config = dict(
    d_model=384,
    vocab_size=2421,
    norm_eps=1e-05,
    positions='rope',
    qk_norm=False,
    attn_scale=0.0884,
    init_std_o=0.0,
    init_mimetic=0.5,
    beta1=0.95,
    beta2=0.99,
    lr_head=0.00567,
    decay_fraction=0.426,
    decay_shape='linear',
    final_lr_fraction=0.05,
)
Each number is 128 + 24 x the weight over the matrix's rms, rounded and kept within 0 to 255. Layers, rows and columns count from 0. Numbers have three digits each.

# layer 3 attention output, 384x384, rms 0.145, rows 132-188, columns 336-383
133120136110107120176125108154147125110116127111121122125097134114147133155109122126124127104130126174108077105096148149108130126141110122122132
157119126195118131154177088107145134110128086126110131085129125178135154158110137106126165105121180108176090119130144101162143172145082162067132
106106171137142104092152123121078144170141153151087174124141138082145105125170123132138155144090114164184104108119130146139186124071126132140179
104132091101056103125124153203137088130120093104136086121078138094122127181143141126122121090176166129108146151110167081172147111156133101076114
068112100077120091162158087146075098130163163199130155073116133098098134123150129149118140134112139112122154157105168106110091163136128113080068
123127101093113123167159147099134092118120158098115142150087148115126116126162146141207103141142155158138106146114141164124128169157147114108078
118138134144102124137108128140112129094140133116121147180070151088120122118109122131165116129120117106096159119159100143124151144142112100110134
154126152143106107141136067107079135121124119132115140164156119155120150178091135158154126118105165108096122137122126089099144114131129130123134
174100096158078136124152125130103149093134133138171095170186151140163112111105160170150113181107192080071118094138155107073096101207151066126149
127095115117158129138092107070082166141088137153156107158120167107127126146139151151129091153183116094158080137149105099159112081134162192120130
113120110168108152097106113124139124119078148162120096115105151119139115108177159170132155118121159140174109179113138117166164134104106129117130
091089161089092156141097173154164087091094123084136120114117085141116129113158127118115110145183185111103129112116154099149147105171128141096107
207113123130142183152140157134129130122121136161185153112111148126132097099159142123105129090116137120153129105092120139110090163128137125129120
180106118104093095146114143119151095125121129098135143141092150144113137146123143112167097122176109097120150136140120104162129130152117093103168
143103125126110165076096102117093174102160151169107066134136139137142106132118092131114107128153112100103119166128129128099134127121111132086138
086186099152077165139122142115141179156118195136120156115164129111119143164159147146108127090125113126145123103163135110127115186132118119112145
112150142121115113122121114162145140124166156121106063111149116153111114178123081131184123128118158128164137168098119111137162110085101189123137
110138142138118155166184138165091148132116097138133126143106172136141107153128117113143131117178111094134127156129175123148093120100142111104100
140148095108167109091144133144159142160115140085120148087130109136134152152149121143118166157132117150187159121194145132124069088091163111162161
136076133097142138099148113144141164106084115151177164144112122125106101159117094110139174109134150192110158119116111139134134121183145135127101
133128166130117143126127122121140102130142113111121110199178148143126162106132142150117155145140159136137115123099110125084147101161080123119154
102131106161169142088142129146119097099158092092134144152098123159115128171109121139096121146123123179151118169171093172114133102118165156124129
152121117122082208145165156146138114109107128127165154138112121088115148153128138131117141100098112140145129155068150143179132147117142073135159
155118149109090120116113207161120111078134168139136148146115144159066149136097142092144103123118157153099092142165179149112129123162117135164121
064150138116100132118106087108154084102141112133175151107157147166154128098117131112166122199183142116172104149102103098124113125112162108113126
135093151094106122125132122107122148170137134119139155075111127120158131108131102108114081139085094127149127164121115129114128142117055149117130
197175177155111085142126127120136150151116114173078099105129137168164125135106105167129106143118105097088124102144122120136105115137088122150100
094075173143121164144089128095151083130145162150112104131173086116164128093106128106089135128123075111135127112116099070150119134140117125104088
099104107150144136127178169100124140117119115083153128175139134105105119116129159103116119159117128136151142097142143149136108127115099165091103
110116123123142159097134127111104147166133126114127091132162110140181110125152119179163192152120162136141140116159124103129105113133089058145168
114083118119110139098107137139105116140174149071115120134130157143142125122109123114086099149109111174104140142165087149148100161115118138148110
178177122134128174128106086172170145134114113148135120138163127137153102123105134123174161172132116138094117132136078139129118162180174137111132
112113146116133150080158143062105124062158113132114096152147156135152112099076169134151134123099149130151149154132150098148109165134173113152113
103129129117161113153133165130144119151134111156125205172158109158125162089138099086171135116123157145100123161117136137132162125124147095148139
119112104158138152133105103153119159184168071105088099169145092126139151108127096108128093118111096129134126122169133138163125119167149152125184
109108141094109132211119119126127158139128117131123152089104152121126141130154184158155127149131199079172167170104130119145150121127142148123146
088171121129112097145119143083120124107128152071153118130159147074092171116187153147151079158133153156135184083151196129104150151108120091115116
150119173147124140152135107174154130123089123120100140192120140128165100103146122084103091122128135194117119157104104099099159132138103143102134
146113129161141145122129169146109168122126116101100128151105116098110125116134124106140135125159123129123076134124141124152157149130134129146146
162127131056136124099141138077094144097158135085134091151123107148121112095133120128180150123092087107110107135155115113127139131071107155112127
133070154126152158128104142092099113116154054136152135142113117128111081139154130085097128046130109171112143133111172152109077090067133123105136
106155075149162137111187148122108110165123100140121154110175149117123151118114124150115176135097122123178094085132146131095109125086105119081082
111138152125130123144134162180096139138092112120137134141113165108106135140142121142145130136168116128160131186065173137122151138111157140098109
114123093100117120123118149120144181145152131112126119154105095128097132146102158162094166116141149132113146123160129111079122143117101156138118
106136123126112145158117114086142127102162128126136163115188125160125128102157167118130142110148131128140138157161164150174129111153160158125107
127120084102077144129147145153095115125108134166121143179113086095120139143141131105145128105128088138149124130164160143122147134169089112061132
140119132135166185147114128128140136120132115118117108068107102070093145126108132105077147125174071109155100099112117102135135115122121164142138
094135126179160103135157164152110133135110124090146104124174141137117176178078111140134109148129158145136152140148193133116149146136118126142149
103138110095167128123111134159096119147175099128132122113103125119133148088112155131161112099160132111126148119155123143132089143145116135099120
096156124116120132128095109105127102162125095087135151153136113182116136098107116108101140118164114105103158125119126167135140122095113133138152
161128157159136146167146104120106154145081136142122114106135118142053118114184105155094092142122119070113099135092112100116117110110092120148162
073146119124149139109132114133111091135136133131110129121160139144170132109114111141132130104125146090146158111136106107079136095107148125146107
125156112091156107142105127118096135079098146112167129118105151119092099165155103100144128158146123167133104138113122157108149157165100129094096
163214126152109088114145117128126074154141104083079128196114165100129081130172151089159097131120166117111115147084125076142115129097107163123181
156100098139168147175107116125118089150171108102165090141103107159103116076110122104148106115097164095106117117118106123158141131133132132119073
097095142167129154137122126080157126161143115144156170108141134134090109123118151119074136128165140156134117116163174137127163140162115136119113
132150153111138108120180133163165128180128120137132145082129145109101111174114151141124111139094176142154136140127100127142094173094118088164137